Weights of a small GPT-style language model, trained from scratch on English Wikipedia.
Size: 9 layers, width 128, 2 heads of 64, 3.8M parameters.
Architecture: RMSNorm after each block, rotary positions, no biases in attention or MLP, untied embeddings.
Training: a variant of SOAP for these matrices, 110M tokens, 3354 steps.
Each number is 500 + 40 x the weight over its row's rms, rounded and kept within 0 to 999. Layers, rows and columns count from 0. Numbers have three digits each. The size before them is the row's rms in percent of the matrix's.

# down: layer 2 MLP down (transposed), 320x128, rms 0.293, rows 101-135, columns 0-127
# gate: layer 2 MLP gate, 320x128, rms 0.315, rows 102-136, columns 0-127
# up: layer 2 MLP up, 320x128, rms 0.322, rows 102-136, columns 0-127
down101 097:485468491518498525472494518517442382500491487477528491483520458519490518505521533454521455458477498442467474533465466471523471527394521414535422488472553483448559517485472431506539519547507462505563508520520491480508558507557501524523509446535565519504489561501548445514539545446487508511446461460508547492488465540440465455460579495488617526529427536486452480567527411498508536579518
gate102 092:579475512548517459556429453510458448480451555510488527473453453519444494481462380506424506551491540502515430501527489465476522513488450532455479501514501492474520488518564498553453512560498537511552545528586454476489396586526490528557419507526506546503481554537518472555485546518516459449450568486421470487513469524496485490597469502539438497499506506501523484550482540535519519544490
up102 093:553472499467484447526525495463496539521521526513497521501438425477485493562480392498427428495519485431475488419532492423521545494547505458529485486522494536430488510450488508544481541478488500584515488529497545522529476530537506545537467509492544544538492489480578448535504509510432495520449520485481449537520446508490500454593426462524400431578461488469508411541478530522569447499512
down102 093:474489522509593583455525527519525487525508477457557490469524495432509525499476616521570467525435544480554516488525457532410458527556444524491528511492477465529543493467524488458507506484517484430468503553466509524489554424463489449473493497463482409450546521476424622446540515478524458521515546527570494477501566450491544512411500487516552560467496483484501520480517496452455511483487
gate103 097:475491476426482546544529509512510577533549505524522500545470489485518497538544515541536518435460487597484484449513497559483488463496475527558438556503512530504474433494508512432475517523460350558524523527454482516584576439510520577507465480466473493470480494517552486475509457449471466489592525557491506534463457433549505500501481497501433535493448496497422467470499563551480466562496
up103 103:448502501453546525566533512521537544493543525585501477537514448505494480546546492551577525502472488563496475443463484518469542491523440533580479613504550515514448486487517536462524494502466407536509512494470514567552575470534510568480455497475454478464456488521544504496507420447494537532576509555517487519466479458501477512510463538499439505454448502496421452487449552544466461608528
down103 102:463559506453502473563489575443491467482490535512503477500530458537516487515502427479459496542542619464507472519492437435518465450473494515529493391522475470488495498493473446415558552505486559500438443462525493482531432496477488478548554477476515507455512526442442467549495508504506514541494485512497519434546559465455553455470491501429555561510503435530485471576510446564477427508432
gate104 098:489468500523469500472515496536604553523485503487515480469551476488464457433523418527506559522505470486552480503537556495516429530546485558446482514531525535510496465507403517546468564485524489546545470459499551543589495527543459502582537455478496482449486477466455540504498480518515522468519484437497445523474522519469440561496463586497445420542420453527520495527471512621497435481487
up104 108:470543471492501458566463541512402431472519501471524514536543493517534519611505581478492479513528539507463548566468506540472532532479517544479505567530532532498436530461564436515477470530505540442433554556498468455476517557484548446395455542507549520518516451549552459556469505517455500558475514492507570484469507494472585471481517472429557519493578492512538525473530478456520539495497
down104 101:522451515532479555450509488504550472545489472484479501453539526521458477423512396504537527527494473467517432537521526467527494495524456471506499460456480511519530438520455561496525520478505415538615461471498493538525491464461443581586526492498462438499497477495438533497590508518537533490574499432513458560461494496480460557553452559513453475589429513498471501518469527583525464464478
gate105 103:489485472578507520510537517493522525445483474536468513465487492455557547473536537530457554517490528562526502529488500459440435477528584538504443465492506515448443554551458455513561458511572504479491432472496532541436557454484496552523493454512492526440483520379556503400492517520491518556513502515520454556542533523451477467519479510483631474550540560460522522521514442481470467466535
up105 101:519500462573460496514530533472529531461501470561460542490514468449534534465519515518464527505497528592535497511479492473411462496501570505490442473472489504452471556549482434523539465523553520466494444481465524513442569429485510533533471409516493531426455511399564479376491516521487509550504471512502454539541539528436488441508461510502618491531540542458521516505518442470466498473518
down105 083:463482525443477511460466518520473484514547514502579474503497546507453493538464478443523490462489535478489572501490531493499477476451371471507560515453483525543538519439524579512436519513439492534483551480502541428554409510587531445538506564464525486538553422544439483594495518454483467436503540548502518422486495465543549531518534547514436494489465431491483473451465521512496518471493
gate106 106:505486456482502507400460508577492424530547514561428490489488498508480516539472553599521475533494460522500465473493581466525489449470551484550471492534498417516534426561521534516566491498567433480481492467560509498523519501550448567575553458504515506501397491519525507469536523475516474435525425590459485438488477473512542484495518521557543550477437463534472492514485477473553521478505
up106 109:526532475543490519580592549405447530440475489423519569527463510509496487439455463514453492403522587536447494512512472477433481547528540539445478485472525493525466571471463516481444425554491497493538530436486502552513566534490541476569539536503498523435541545480552531494556457490481550498476552468516467513502484480500426516495524522516496508587439509538566494498451515492495522477463
down106 113:566457500462534505449472610465520527522478510516492511481508543442472399523489403521517586502480540560506489463484476450533561494538484490462479535471483506515475533488476484528427445489521572470524477489465583467461502468480478479518552528481478513508543457573516508526528458524537477414524422451430468566533528535529485474477490446503446545478427490474553500488455497453453402515534
gate107 105:463496469477529508452517490537466561514500539480560511421418445487507479538471508519464455539421476553494483502498500488493480494497488435487441524551525504529477590475402434497542463513479465558553466540473537469513534466479531497585499557457419503516531459382493564497466522469498538508595501509470462509556545487494491511524504463579565525471448549454529468493527562562484465493477
up107 096:467491462450530523473525499521483533479486520461515512440411459497508474541463518511467447520443440531474484514476503500506474463468523437482435532514536541524466588457398451514533474504504462568570449551512547472496521478493506486579525531459429504508588453385517575500458522506487561498572502514473469484547535516494451514492523475608543560457428536505510459476517551530521467511503
down107 094:497470517533482520492509519450526475492513479565519482546555579501496547426544494499495509410529539496501495480534513523527521542554491516458518501492480497491517392553621527529468534493542515457448525423454471520491489558539479537461477457519576490530487526592415419526550531496454457504411549463518508521434528494514543489502467546395460456560538459488493531495534490475469537478518
gate108 103:523542439483480453495532543471464474449460537526551493522507476483493482465522445529483505470491500487441456468550493451549516496435504472472445501520472464566486511513522476535425519500595494534536565527485421600447441424503522488558546571501529464468565426445488429505519475511516475495525516447494570483472443434394496534483504517483500499462528493486519556483438509529523597448478
up108 098:529518482460511466492492527464493461467495518526528482543488499473480477412533495508494488497537461451443507422544544422520512504457508498464438517494496477552488510515534444537448480518558513557500575553525445581460460399528548481541519565496489476523571468452485425523526510498487435521549512421480609487546463448434495500537528512542491521470504488534479493492449481565515636497508
down108 108:470484522558466433486479482516506521504578481458435487529462461530492477555479555444477545506496493485586505541426541508482560507499489438586595495487497438536505489521504497480514512434489534497493428449562527443464504522440500499466533481517511499462461534479502514530503503502451501461531518582506444496519594540564476531555464483491470533493444479486519432488448489416572441503616
gate109 086:452456427523514541520526530501508519505540507453598510445493472541521485519473540503510535481519497503536450519412536488516510498542453598492498534482547502534503448452473458501508442430528508466474446581513490477531524544469490596503561596431565532481562467553484526476444477470480545471473516541461566531474508533478503566462535481510470563494467519538573496546505534520553434585481
up109 087:548463534482527476457539472486506483547462535519412441583518486473520447458568497452474425472464476484427557501547467503485507471442532458453432493508474459475499520522521542450467495527410476504505543481486473522483475497532542432489402411534434455537464524474477486547532555528506431521531495504500521498512508513503540449543470555483533459487471482445393536478495484529410567458529
down109 095:542539480544520536515496543552476541445532488497562545467442503525499519510454482619481546480502498464597540510582442511520509559468473532566505490549478516603523515463456502499484511487528536457466468517496550525490472420505572517501515507499479482534573532535484497523411500506472429571463457512429476522482427534551522519490586548481521405529512533474551511502498510514506423497492
gate110 100:443541536480616592519487532513495472482554490543460519480570437529560541517588541521518517492516501506499494537477470489487542500553479545471446549462502477487502469501481423439515555499484466505476540530448478447444544499445540508539435558457472529583475503506481455498444542471440544513510568483518540537518489516599533480532510446582559506476505467431491448562500512538458478522531
up110 100:457555471470531473460541539476498516470473546462532469472536576530508505468564489469472453516451460514496475503497468529503440480540581444502520512546502484509538533541463476592478474535531531469495552518537605497456500517544523591466513535528486491548514457477563477463520487516489594479526465547555496558486552427415456515539464503483504468583576533542491443438487460408481502529468
down110 095:572451554530464535556448515564504552545482487501431537500494438484497500527461474546510534520522564541527541479491497513531499543518505484529528469487516500527483562522533490448549539471508479516511512481492420542523456503493454379507508457474523531424431509480491532546510472501515495513466516459427499377440440560555522499493547493534506533476376430457493526468549525591484522475513
gate111 086:401511509496492467516530558531575532452547485515456548464534480527548558543430514427554554489548483530540557507534502475536471505511571476484491534560492525449566477460541505539470419478481490489491543494467481530525422514458481461529503524495568527541504498577457472615545521573500496469476520447484527533491505493496504556507466533539516461479487487415550540560541492522462584559541
up111 084:600551469528487537457463463444451527564431502513504420533465530454502432452553538573492422454480519463498461466494512511445490497501452486480528447486519490514427529478487506509520551483515523528534451442576490522463584476493544508492490457469463441480498419437515500424481472396464552523512477502515544467475525494530458465469490458446499529510498530572497495468450488559513470411463
down111 092:432407482498521461514546533545459475525544566458507584470518515572518547488458480525553554566535503561468496480534514501538557500516507463512497502511472503465584438521534523517410514484470459533453508575459493564548407495516472466511398530505532475560507497542474510525557474534518468526473523501462486487490530491434493538522512483494440536584490536453576526478531459458461539576470
gate112 114:414499524495513595517506463558510588444567510534500553542532409497492510468448436509486499424508552536563477553482459488471556503485450478472545511465456502481394484505504508489498456559499435510457492513541491505466459478464424478588478485494480531460502597499517479500427547498496510586491470472479435488492460463558488449473492485489476488505466528523460511504477582494477420529475
up112 104:463473479565544553541506495550480480509517537490434537498454472561465501536502424425498475471535590474446489555473440514455500402496539537532520526508486529505469516538493576540529464552443447478470555501541487588430463585490443443538481491505516586500486527539511453507571511405454556540466508560514458502529536488516476427478496487483520559478498521512535496511496561488449511515480
down112 112:552592488436488489517504472462510437470468435491525458569465484479500514503541550535515458474490384462490510479506524476508481518536471475479497460557557469446510535468506537483573479447524428513509442494485540536570551489569484469501557516528435457466520501403565498564444467562521442521505518458471529498508419490521529502560523491585471445528533471469510504537513534484492566460426
gate113 097:564459468437497470513507470544406506424464484491459496462499483466535530496415453466482517482434421460557488495458445476521454502500485475496495506539505455495526505470463474479542576465544542524445488502443519531490472514554465480511440443465429496510542473423494491472483486494532481453501514417462446466537504516594511509496442568411452490473471564453513561520418560531555495527540
up113 092:451513499563474495524487538513553422599471468450514533476494536535480487513567498512550516538471497598496502539447488519525521542508489431508558437523538497493549401478560499459469467483525516478492502502545465522376562492476545477486532515484449538491512506426490492513454518476410545526503478474499545493494482452467468500466591473470575539561521558492479500465525461438446530430454
down113 095:522515508475526499532526410498475450442468533499520512429537474515443572494520476493447461458492502524539545442501492455494465451500539531425522566525456473442556541555486513536530502477437523503452591571495523525540481370540470507535461456501505442542505489508505539451490515466573474421501443502500510507521516500570493491470394552549495481547477524530528557503432460526446531530493
gate114 094:566488534520486499444497479500535495514511458535511433494509537526444496501433554452575451463475535515468536532522555494533577428573547483562601534488466497493494487537490502436533426468518466526468490562470492481477473525512487443508509506495558483407541430409502507494439460510479538461473464473494440466483539530486396530562444464497545495514496510501537465525521521540541443490593
up114 101:485491435535427474510432540482487492480524531477540530459458485497510508427501529483488454510491545497449526447483539466480541548440537460393434512478487526526510570521564472531556575517480434532477469541514482498505489443540525413425456526538482514489487398488501488468484542529520421514487467466535564550499529496514459523489538507555492563554425565462568556533517534517557517539458
down114 099:463536563464488502465579444488549471546498497491511408517466473558513553527439526491493538481566445421514498564552489562476469459562481529552564491517525455531416423485440498402500473438490482430423475507490480508522458480555515486474492425461573503500482518486515474479496469485471550480459513472494441479545522536523455514497507468492568480478571470548456460441513490485506440451467
gate115 095:485535451453476520502530515522445454485455492524523465487483491482523476456522415516453488561461465598575527502480432501451506552535472451443512526527469534488497485536493454487466509513562429496420565521482538570370543434522487531476439483477468474452456501478501535471540480508494450494477437572540529469467531465561504516537594541503482512555495485501412538529482441502539476479517
up115 090:505515585521549447528558554487473538450464445526478533457518549515471480529554517440400573523464495510528541598551522504528531489507456505460473457501494477485519553502510510490463531596469474534496456544510446490496557496454564423550498490500442479466489537467444515467463581474475474502539484445504510527449482529475475563397488423508506506451518541463549485446522581552487492493480
down115 102:503491448495476540477556534522553477486459552496507472475502535515537529559509478488521453510512552516504512452501448511529512378521472537521416482427545518504565487430503501511533459497543476506517465468512520479512467512497521464548550502455548462570487477530476507495408471498596473534411526519467501476577492499489582431584604473523439542471560503545482502539501466501585448485505
gate116 104:545506446494538454473504462503484397540545510515422468484570529489497516526437448477478471475522476493498544378482484545496504433500543490517509524522508503468488539482529521440514497460460504521517464507512504566485609498584417462519496473534527479574455515550536471523455554578399497481505414509455450568530520533479513473521508555474435520464535521490522510437486503450459498470459
up116 109:481555560422554422457483502539530521492532529451468501475493478497493511443481582496550529421523545530425484480466436464551509459520485563476452488498504513496441475485483574463443492482455454506493477484559544498537506574442502391512495474540450525510520534475522559494467507480441542432524423555512569547476505476497467579541509522519460554556563486470494484454496539506450468443490
down116 105:502588469499501504561550482448360507517571514541492512545541466500508512450522520478529511488429446495498506521551503534528546431452531525593525443501519474447452450489549528463565495511437533526482455499533510529429527529462514565548496517476502535491454459470439457465450563424537497519473509438501467477447479528588494510461470421474530476550530523510472519476505478505504558538446
gate117 103:464545455541605529516480452485477475447391460552482592499446479529504519460496553505449540473513446518505477547506527429499477491519516506521481514460511433471446500519426519501437453602536495503544540469490464467508476486502554471559466508526504548478441439567474396492468480464436507464437548532510525464469492494522484537472533524481582479463543466521491470558483522557523449532523
up117 092:534421510465461527524568528485497512579598571484498456490572475501464463545505511504549518476508519483546453485527516491484526499473494520477513546507478551514468524491509459455572617497506522539520437528497478554484541541455450484467560458528485389535528540484482558503443530523481552580552468473475438503436537491598536460561491486494473535490475485535498525489595471436500519488478
down117 092:486537493530585560485422476546510491445473447545515508480471464487464484524471523521438471460541399523481476550556482522498463512489493495571513554502556479480504502490479565559491440552487525479482530475491539457483453464487526536529516564463455549427420516565504412524503479409461511457512484526508561497570455543420498511484514490485589437542540480466488492525452512530525406476506
gate118 104:563515489492527469545498425508499416471559482566420451554532463481554521480530488505504538469536551530519465437465486524445546491612478453529554462476518462487500499492541555498573490526486470487558473481520484475518514511497519520512577558508461566463462535565514526527445524525475470577511559570505483409463454539535533495458565443526547477466451567457535509466482526494467443491540
up118 098:420504481534473504490474549469502576496443512455565550492457529499458475549488500521495428540455431463477510577513535515572478506401498576468471526515491491491494475491443501542434516448519498484459523525490504487504442447479508472484442449513576447556537443457495503479557514491521564420483470418479544575518536435490457517546458544459474545482528461528490472558529499526517574445446
down118 100:515481530395499445478457468468463486503503451519454457519524469498530478488569495489541555514534562444493471484460504482424523488533555423515586484456527489482525501457429541530580510465464508523466503538501552459568525532523513557458516491500486567428427551575476512532543547516463469537561542486560510486529480468507453513406540461521525468570483473474424471509486500562491522546564
gate119 102:513540472492560486550563503446542415437518434467492514469510503510451485487485564494506526456436483511507413511536533560559471492542525468469562489478575469507468478493454492498431465545445520515523567572463499479543472468479487516579507476498487621414506535466450503536510564557488490523496464467459501549542543463492414527496478480479450434488436503484564552533537522472537480526524
up119 109:560527526539440476515437476587433421560541462519532464447455521477470517521543443538490434474476537501539535414473476476479563497508485522513368452460477580552495489504582543463537558499566502549531431527507450488497501482539481513476487526509497467469463494491481512464481516489489467468508475494465467502461445535532516493541418540489517471484576475481525523532503409538515503459418
down119 104:504569508486512502523542431400475527530515516450428429461551546505475582456478506488558597511470457507490549541585471474542517517512533528469546476523505488512497534495528478516509540520453512540515538448530526458531581548540543438506538445534501560533530503406567433496529549488525504486497472525550565529515571477474484482541479512448469507494490494467498503474554530429462527407555
gate120 079:489441557457432499424521493417454512580551508565546516558537482462527439466533515492499460421449480560464470527465533503470501443515457542515522463491547488520477428510499456574535469524442474510457436494501516563471529548481482569526505458560457490534576574463421537518549524510479473513504434541534467499569493508542435566475493503452476465466538529475485462527491479551488537465505
up120 096:457436498469465486418464478421451428559568450518546543463527471469509502498525534517492432492464505619452469515421506497491522458501454479501467448472571536494435469492496461535475448494496479508459468445543520515459533495487490555569513475519420437533567560494459547531486513478537512516490492505548489519549498553518375491512500445490470430499535553456494489516463433458497534506499
down120 098:553468566556587540529523534551492516416544486469449536497498480479536461484510578541552520484506512532525535424537492479503505506511476531449457497519444502450480473467518467435494509492476537496453530515500504528563575413513486496484459476547478539480523487535501558548531486492527456495444534370495442471441534474505486515475456410503517465504436467490523431453444475436584426488504
gate121 104:517514454532637451503471515537504450482500496460544516533516522480453508509567489557496513532507472505515567462453379486563449485535489551425511495544558529443465452490464500502511498526497454570460510545521466542511426462460550489466530517518468531491527519542504519581520551565447509486543512541496552456408540507491484438508537485485496484513576449464532494567474463428471451490529
up121 092:504534487507604468515446485551492499500428428442502504576457489493516472476499480524418498533453530498581549528530424494543477473537465531412541492477558556493445520470481452526497480546500489603498487572520514520461470460460520494531513504429520497493480516539538460543497536521479439467524554567485494469441580439529462462509500416473539469524557509490532450513489524532460425447523
down121 098:515455505489426543559557474525566633521490445551485511511542505551626480580498511473601477463532558554459475568535558466513495460503463455560491464435523493482474493509497489486508525444516531516546508481522484498500533511527511564484575505538513442473545489460450483463532468502493515488490518366521442467519441535504493520484439517530463485495494497507453500486551532479500508529451
gate122 096:566535525473478469505496486474549487548552473472487503553537549438499521462527495445513494503568455504491574520450548447607501457534464480498471426384486466507532465487461559537479518442556494499423441506508525474558530469471573577490470396502521483508538457474498521456473447520554537508495467481541457481461530481493502575478524537405553447479479485514454461514460484483465525532500
up122 096:578591548467440433498478491498531532558526503511469515481516554476519535460486486414500566503529506509455528566473524491603539434563534456430476520454512536506518460529493552477477494477570482508419501472486545471532565516499608593523485461457512461538529531525541418486490447496541510522482517551502482533467507523485521596467488501448510450525467467528471453543470461497457525527480
down122 092:459495488517548527501499467504538382456441512540559466544492537500526519533476527492438520496464511525496415438556557496457513563492505556502480568520446500525451520513505431450507559515458446536519557532523485517489524491513476448560452527479514541536471506482469550373503562495441409527507523470509489503483602494490523453527509585544500556480565502476550522522518566467520461488478
gate123 110:489516488487434479452478483453532560527435533474511465483448593460439471495439505431450489537495522534476586470536491553487449495483445467475564506539475518525571594456472452549446480473563462413501476476519533513550479483490512466464543474470499435454603544477438541542532481519453522497476555487492451504491507514584492517508527466495429478514497472560488537502466472502491597521499
up123 117:513475506528554514534521535521485453468592489521493537546561387537521489511553537564555516501521478497512415542473518444497536530548512577538453492473517490468424428550512549456531520530436503583467481534485446525440505489487505524539465531512456551510416471544575491461463501486518451520513476506551560497511520506408509517469506515504560532495469550445520450481509551531483400459512
down123 098:502536491473493468529488508503537548590478464413510439481504585479517496496482481457480488483479515546508532456524540522449470448474472406510568482505483475525518562469490475508479487500509536433509480470530552464575490513495508478424515379506532431558604502449424570522504439514475527487496531478490505480482484566605541507528513479472458526517555531577481516479493440494497577530535
gate124 098:595519465505465510474556465484507499559477447547494441509544523455448502432531530512539484508465476494474587464492543402566543492470452525526479509508542519515469452498507459488483423512518471496511474468535506602547411507546431483505487502516498527428473552502476487464483539449505436424503428569505487529518555487569468493552508575512498479510468521454480563541506460433485554559469
up124 101:468467550510497519538487527492505544488536539532462531591453501460497504564523441470460553431499488432500442528529503579513432525561500526462450474505494466575469535583476475553497562527442432467498538475534489431522529532479506520553494534467541472496578465501521540550549487511463555518521539582459486459487429483493470510394478465537454495532526469515562433475481490551512530487572
down124 109:506563437565530562546460565461456538519486539422509422526435479531526445558480478490541439545484521500464471550523519496523467514415465469513466478436559478503489515439508600521442573552503464529512499506498491492506474496556510468538475419520470494498490498515527492526403547502554521509502511508488446567469549524489521528497490531504544422390483542478477492492521526444515407496533
gate125 107:512525573449530571530538549470500508433511463411471541479570501563542513491497495505553487540470430495545477554460543525457506465474590537503568520444452419488481544452553497521573527435537501455449448535537544546494530550489483537538526453458483483496593491505445512556468562539525504546469455519583507550463507464553467534505517439491510498508533548509498523437504464459494496486473
up125 099:477476444566518432526542459523559546523454499610555512472465495399516477439449497486485532430490556487531566432474465509516453529469473459512442514561485533454551384543487495480529486440512478486546502454498524492552499494575521449502468562441491504444492532551510537479474501507475535474483436446454492498466475509434536514481519446512442525487455522512485534499486553512431457486568
down125 106:536509472474478555474456466501386497466527490384433509564507472550454518471495492478493430477500549527486473578523532562558456539523537447456547479445431494533504566487607533525502493544506540516525512461536495481443472459463517571517527502535505509496457573480487549548549483446486537515505497518571555467459461503547575497533463549499540426529531520519442505500544447472488491519497
gate126 096:521483436539477488514438527461479534612524503563502592514490555445456502555539501473496459512442532517493538441493480518500508537516471545458471550474483545451522512487573479501511504528426547485496535449486496584486527557491482489508499488493498496592456525542511494463494556529439487496492561491530503569422528519357510542521509439480443499484555530495572438523481498519535517450432
up126 103:538445486494435471483482498531456562542525524472516520557451594469473524482426528495498479547487482491473552426529516496501539474465496527524520585463540510461542572497582464444518529435466523508529536462499524484500452498529527464504477453495521510551523577454485449491541521514445437517519518462491509598484485565373484555478451448497501436417495445483533417531526511482500475473479
down126 097:511483556442561538491484496470507430606508502517526453468531445511479469440542472532455538442496498523537472626517511483456457556516526468490514389467441481511475439476443462472452470500589482495517427463497507507535534475437465523511537567487462534479528505491534550510473491502536544508478454555464456447496493426529508448481460474497538530572458553474473533536443509467573492525486
gate127 112:461504503543470475468487538462511526519436601433569523463471524495529509493424555467501509525523467504490538450501437511491494483525577498472513488529440450478479527471496519565515480413538529387489467492532541529475617504513561495481479491562491527547531555468483498510545531502577449554550470505503496442533471414446532471511509498492468506490467535469462571455500452476458458517399
up127 116:446492531555505506454487477461525521538446524466573526461488481471444584495504394515483510495506567508497498466485492530459487519459453451540552557504432475488541465529491453506472484520551431499464632509504525564544514484528542558506532491449470492470530586515466504533540455473531430499490483533510496476456549463493489430539533473520535541516531464553413542414526545488435455550517
down127 111:538499440479476501452487473527507524504548467430479460542511487491542403494535425466437515535453539530511488501477486490497567458522448489477395430537542565499580525488516561520518503562532542499519443486415433447515480461520478467526437494542461543504464467478518530461523507511512528493459447503434564539490471449482472475494539515518413463524403474577576496513438492494484518452507
gate128 100:485544533508453484403532484483591585492436531478464488479475529459501467495412452479470512528497547493503528572549488544477521495514437506370502488502444480561518433489513523525428517458514467476489463525467550530513461513451524490486466516470516502497504484478489500479516464531562402394500528508506515493486555511530491452471589475492499484496551394517413517576512529476473481512481
up128 101:484522464516555518447511505519533540499494507530459505466512542468498455536407514536571501471486562464548444517546497486422522471510495480431510494579455441507470519552539551536539529416530514508517513492510522509526521525513482505541499481501533533486499451442522462463496428468643432476478509506476443419558535508549533417460497505507417445518507460511434461576518470505502452535435
down128 101:463466532482487499536405498461449461460521491543516543501522458570475579458594483505524493522580407534520601457484549530585489538461527486637497533444586521476480516517517511483460430501480491473494528495461477477527479501538501493513495544528479504508510479573481532522496524515436585512530532454467488553431425471490457543534456525518484476483513536492566482470507524476484538497521
gate129 107:535494518455501489506448472600504461456474512472506495561560547463580547521473545467483406587540460482514476468478456508469494601527467472467464473493478533487492499531499491476546436476393431529493499572500519497542476484504493471513459533500527498473529550506547501503455583547508418505584479523498492457423523455538512476534440457494466468450446489429459485527520507507468516526587
up129 105:539459517438492478518447436559489510439486522508535525530558586483591488506465519479471392552553474467550494427451489528457473602534487472495437477503497508463504498504471485482536444463427452511500508539505501522559481506531511503490470562501501538508518547463501477541482533541519419489560498501471512477453550503577459466568449476546487455419442448456455496576510497512507540556549
down129 105:460472460576542458463531528385500594521493538505402515430487478520484499444535517517474571509523451541523520486435494403509539451508529535501501526559503564520542527505512567550509538568501515449557516395522461450435483459465510503496508563426442480484460459507521466525560519530464554513518494540466530481580515523510518459517521507503527567534508506499454498488520486497505537474436
gate130 102:461469492483490468491441532470434461501488503541434443519557452476420489425499562609528555515495504531608510473496468487415506479473468456527480534536514518486540453527520489461517541478494494549556551502504478489493467443495529441488503572463505546544535538483532519438491525533483530405464471423533427531519508495527504509546512523547548452474487437451489481531418535498526483406472
up130 101:456533532474513469541451539517469523438514503530438457550547438471461492442465568609503528543513487491546487477559503492480465501438481466533472516546489500530522499499487477447482562501473521559526472517450462468541509443473489441467538584462495596546487500505516489495470562491512531445481479439537414599528503537497509536520512510614551454492490445458511410522464520508559512466474
down130 099:506445466467492488540571540568502597517422479457566523559491503541593456538496480471501536540469496487409461460538518517531502471500510523493490508528497503511458484430494505486431531530544534508499521514492478442515465499454521472511517500507495493486510454537527496540474444573510511625513524505456573581555556588507485480531457464459422516528522597581508534436473509506470501513497
gate131 110:480509522400514517569429483462555472455498482487414488513514487484479440543470560441483480491511440511522479552561487488439538520525470538567598509571452464486497490508581431488528496454538480524459515511428502529501581524534560523447443463527522538441471501477554562484535521484475495472443459431543500429570525528533510551487474503494494487530418503448486455497487513455546482466498
up131 111:454548535449518479482501456472499445489500441535456518582485522497576479518431574540488500503489436546512532574498607528546476437506507511478623487541549493456566485495519494500444515477516566555499507530478553445476584509487512523547495423478531540478506482487500564431505492537451565537470511538533546429483476528535493562435520545489484505552491560526553481458487488527539491524490
down131 102:541490401494508559589513509434507456522452495475462422476520510565445515551540440449490577497478462484507519598547465540457536520508532491551460514471550506574446552518483445550491521517480472524430464454494450503542490544431511510450522535540479555478499541424516469520489556481575477439519509472506519489526526503484490496523489424549511525497487387431470502535488455489456523518512
gate132 094:389538456503465453525460457535491489476446494526531483463392480523528498462452449499485477430501514531505507503491465479512508481522491442511490475495432500529583460459489480435500488509504515539433484492472493527441420406438525408566508523489513486514564492458520559507469528535506483388515510505448462571485554508538448522481529464589476462513489492448443530486563556482464524463504
up132 098:623473573492506495487475554451513515514546546460476450467502544484437500537521578488494539505498451454536496453505536444509481487490552539512487469568585511473472535531455486569523537476514540446545459543536510503570547552536460581479478506453517495515458467516486423499499505487466554553449485500523545447541488491508551509461436520414426515479557475545544513526437413530499496529461
down132 098:386507444501425490513506430556496472469498500533543526531500472460561525420422438492547502465482527522479517524488523560522511481529494429493473524455447530529491495496584503418525472465520544502462532451471500493440468430481507488501518518538503509472511555436523539566517581521473415399541497523508468561445528516495431520565555452516486452539468503476437472463512522475501468474547
gate133 104:492523544533472498541489529506455402489508610481499561650540508514523506529526539515504462519561468542514454539504471523517455502486507561489463544409539503452502498454563407469533509463492527476455458549443492507491492502477518480482579492551502500486548563515473527533481524545506544557516524486535544545424485461474528557499477531538522500488492529495551420517474453581422472522510
up133 098:465434469481539529481483498564562580487526439546522441393524467533522469442484523486509507478465460451475530442489498519541515466452528452504513436580503486498530510552460551512492484545521524528510462535563491455558498503529436496486386457427524502516414422521522486426447519473466419476464465492502470517575561506510451476507478496463458547478533466485475552508538551513538510465522
down133 102:524494481537505463553496529515463489508467599470523542522560474486516519501495480584506551577492417465549522514459429539521469482481485588483507506549526488454474541518544470464412477530515481432498509574529495498486425521445463483456498498536480477451515535516470508522497487603445469478436480572478518553559494534416514451436463476571468535549473497558510424464485518454483497521446
gate134 109:489528516504515456565504533523462575466505502476510486481448575562527580510503443442433464496480510478479530508488474469457543468439441502482428477458453523571527539487500513556524572474465487459575547524524473488517495524452538436486447536479472467477571507435469529482465529478488520442482552475531524455408585431524433501596462472514565532458549473510525470481491509465502570476488
up134 092:507533505511523472571469508533421557485526485477526506495440576543492522499463403479434462487477512444496534480490473454422539505433469510513450525481426554543522567468527553574519594486498500457508535517521472486498500519470511439532451544503492458472605493449485519478452519447485477449454557485493549465481573426510456516591467474516544535479479451547491453496460504472521541451457
down134 086:517450486452485540434487492459529477508483532536523503522555435456454471465504562510530509445514500557517502528514521540568431532517540437561565503535572512442493489548491487494439415572513539525476469503476550479484526450575492544493506447494521512530433470567520519548512471516546488511519456524502461534547405553523586509387543531513439492556494552471451534511523504506513416519520
gate135 113:465512520496511557519561442505461502469505583525455536462475489390513467427453529475501549522503461475505488463572502512501482477544436448603454464469530457528496451532505479510496478546474490512519437497513570451537464510537485514602542485437531525519517510452473484528514595478505563453489555520518456415529540549495561507529564545518478518510467526440567503556490541475517463557535
up135 109:495553587484542514494548515480488468480459469584492481458506517448574482427476613496515556486541515549584478498520497507483481453586489456607456487485502457487545456483504455498516521548515490577533448515485568432498483554502509493499550520453468522504506518450500454490469402472491511491448525528496471509494550458490553499428550569540486479502495561446518468546432562508515461540502
down135 101:472426460503420424450472504550544520488512519436546475541490475586468559539509433577429473510439512530506515514508486538513555537440527509515494525521470535512552527457539558549476546469455523398479551493466473549470532471523517546468492502555476465518460433548510576476557512543504493531464513457522531553537482475541521494521449459472462431498463447557473498501521474477441532402483
gate136 096:504522493461565535562507429456445512436527500475439494433526563499487472556491470635532474507470515563464564499472488498483464538514495509521489472493555457535460508565508487493514498538470591465431530499570540558483443498539462520476520508499543508612569478538544502447479506501453520547537497501511570460498479455502565470513535548460540514536509469514460560434563462485550524466502
up136 094:557527497485552472543568470517452446434518523479444544451580504506496467504503482549449502524457524544498536468453487500500524521525498517512483489472524476528452475522549473501489480565451501461497527496568519527492486488500532538506560523450541510557603519573513491452490477546434512623557509435523574394510477505491590473463559541490480524522461523509496551451559443581535493458512